Weights of a small GPT-style language model, trained from scratch on English Wikipedia.
Architecture: RMSNorm after each block, rotary positions, no biases in attention or MLP, tied embeddings.
Training: 160M tokens, 4874 steps.
Each number is 128 + 32 x the weight over its row's rms, rounded and kept within 0 to 255. Layers, rows and columns count from 0. The size above them is the row's rms in percent of the matrix's.

# layer 5 attention output, 256x256, rms 0.0496, rows 51-61, columns 0-127
size [ 93  96  88  88 100  96 101 108 105 104 103]
[[147 149 143 124 101 166  83  72 175 121 124  78 207  71  97  80 124 154  79 164 167 144 122 137  61 145 169 127 100 181 138 135 149 104 142  97 124 173  93 104  88  92 129 150 122 161 160 124 149 137 170 133 154 122 105 120  86  70 134 117  80 151 131 135 121 189 123 178 191 124 138  85 137 128 152  89 161 108  89 120  97 151 131 133  95 106 105 140 108 116 114 151 159 102 180 132 140 178 121 129 117 114 175 119 149 143 111 141 113 109  95 167 140 155 143 105 150 133 127 117 161 149 101 166 103  97 116 117]
 [118 102  93 131 145  84 144 118  88  80  95 141 122 149 150 186 115 120 152 117 153 165 135 127 128 133 109  73 182 146 118 184 167 118 147 171 125 114 139 136  94  97  68 121 140 153 154 128 127 132 126  90 143 156 129 133 121  89 116 109 112 144  92 123 124  86 146 131  55 137 136 141 104 152 113 119 136 129 169 146  50 139 100 128 107 158 121  96 134 156 193  85 130 148 117  57 153 116  94 132 124 107 114 126  63  86 134 146 145 123 162 116 115 146 117 149  99 155 128 100  96 128 135 117 128 140 127 165]
 [ 89  99 152 117 124 124 194 139 136 122 149 117 105 161 116 156 127 129 164 126 149 178 115 156 197 179 145  87 185 122 130 110  94 129 140 135  85 165 149 101 109 157 141 126 128 106 124 138 144 128 105 150 120 144 101 145 164 152 111 108 120 155 142 126 129  97 120 196  92 152 145 141 133 110  60 103 133 129 160 108 128 142 122 165 114  77 165 126  85 110 169 104 113 155 120 123  99 152  86 112 117 125  79 136 122  86 178 143 168 121 129 125 146 110 102 115 144 124 128 157 107 139 146 123 127 169 147 113]
 [144 131 154 180 154  97 163 201 175 118 101 143 115 122 156  82  91 115 123 104 165 196 186 140 123 139  92 140 179  81 106  89 159 129 129  63 134 137 182 127 126 155  32 151 179  78 152 114 160 199  80 161 138 154 106  93 108 113 121  87 214  76  71 123 124  83 157 104 155 137 156 126 109 139  99 202  98 117 100 121 140 127 106 163 135 113 158 138 140 106 132  74 124 156 118 148 158 165 123 131 114 107 116  88 147 126 120 105 159 139 148  97 124  65 106 128 124 116 156 135 105 139 221  69 127 158 113 165]
 [116 122 118 117 111 151 153 139  69 104  97 156 120 109 111 176 193 137 114 155 155 137 106 166 212 173 181 108 134 164 130 138 110 137 138 185  61 141 172 118 120 142 160 103  95 145 102 176  92 119 126  78 205 147 118  94 128 116 165 148 131 153 140 148 132 180  91 183 112 153 107 179 167 123  87 134  77  57 129  89 126 140 101 167  90  84 137 165 117 116 192 133 105 127  70 171 116 153 109 155 131 118  62 177  92  57 166  72 133  82 106 162 106 169  92 113 158 174  97 184 142 168 142 128 168  93 132 131]
 [139 131 153 105 132 146  93 123 148 194 144 120 158 157 138 127 114 179 100 136  74 135 116 133 128  88 128 167  82 112 111 162 149 142 107  86 131 155  87 152 149 153 189 106 123 105 141 169  83  58 137 171  94 115 155 141 158 185 191 129 143 102 122 123 120 171 100 129 140 154 105 118 126 108 148 131 119 166 102 139 184 112 176 123 130 149 101 154 165  87  92 160 150 141 135 140 122 163 157 132 115 188 147 170 142 129  67 103 128 103 113 132 122 134 121 109 138 108 107  95 141 153 100 146 133  93 101  88]
 [185  95 112 191 172  86 133 136 137 225 108 122 122 176 152  82  68 114 133  76  85  95 131 120 121  90  91 136  95 148 139 152 176 151 106  90 140  88 132 160 137 137 114 120 158 126 162  92  99 120  92 137  75 122 133 129 141 160 139  94 123 104 136 101 109  98 135  79 168 162 141 125  94  96 117 174 154 167  88 178 194  88 120 125 153 194 124 105 137  99  85 115 119 140 135 134 130 162 192 116 109 109 122  98 157 201  71 115 121 154 173 145  73 142 132 146  81  85 138  75  86 163 105 101 130 109 136 150]
 [135 122 131 152 176  93 170 158 153 137 133 100 121 112 173 159 104 162 129 141 108  99 173  94 130 146  93 119  97 142 161 148 166 147 152 149 113 107 108 111 104 134 152 147 147 135 142 114 115 146 113 146 129 164 136 118  91  87 147 106 168  69 143 133 105 108 124  64 104 114 152 115 143  88 161 158 185 163 131 128 131 151 108 120 128 207 173 113 151  87 133  83 164 136 113 188 106 136 135 113 118 129 128 139 178 165  71  87 109 114 163 133 104  94  94 169  99 102 134  82  67 124 112  95 100 109  84 124]
 [112 128 111 156 154 130 150 112 182 101 163  89 125 121 184  84 160 170 137 121  78 113 182  93 128 158  56 136 108  97 169 106 156 127 128 112 160 159 137  80 132 183 130 116 112 141  94  52 127 136 155 179  51  95 173 113  92 153  97 112 157 125 141 122 136 107 120  70 163  78 124 103 127  79 140 140 107 151 146 145 138 129 131  86 172 204 135 115 139 156  96 119 148 169 165 177 109  83 145 152 107 111 170 106 205 159 112 148 138 153 126 121 132  89 121 157 111  80 143 137 104 113 114 132  79 160 131 105]
 [132 109 169 146 163  81 148 122  92 122 221  85  92 179 165 127 105 153 159 153 128  91  99 134 106  85 130 115  96 124 180 134 136 122 124 141 125 120 143 103  97 149 133 108 167 138 169  86  92 118  99 194 137 154 157 205 110 123 124  69  92 163 114 124  81 108 112  91 135 161 143 132 122 108 131  91 154 122  90 130 113 168 106 167 103 128 122  70 208 133 105  88 144 183 112 148 143 124 128 132 116  98 148 175 145 146 159 124  76 101 146 121  73 109 107  91 129 100 131 124 107  80 160 118  68 126  92 135]
 [117 125 193 178 141 134 143 142 103  86 193 127 137 139  77 105 170 169 118 166 179 137 125 156 105 156 123 110 130 100 161  57 115 108 163 108 108 146 159  82  88  97  83  99 144  92 146  79 119 223 105 113 127 202  95 127 146 130 126 141 115 110 117 116 151 123 129 153 184 152 138 108 181 162 166 183  77  76  75 114 122 112  81 158 118  79 119 122  94  94 100  85  99 170  83 135 185 174 188 134 152  89 110 143 154 131 141 107 198 140 129 142 170 142 137 115 121 137 144 172 129  90 140  97  74 134 114  37]]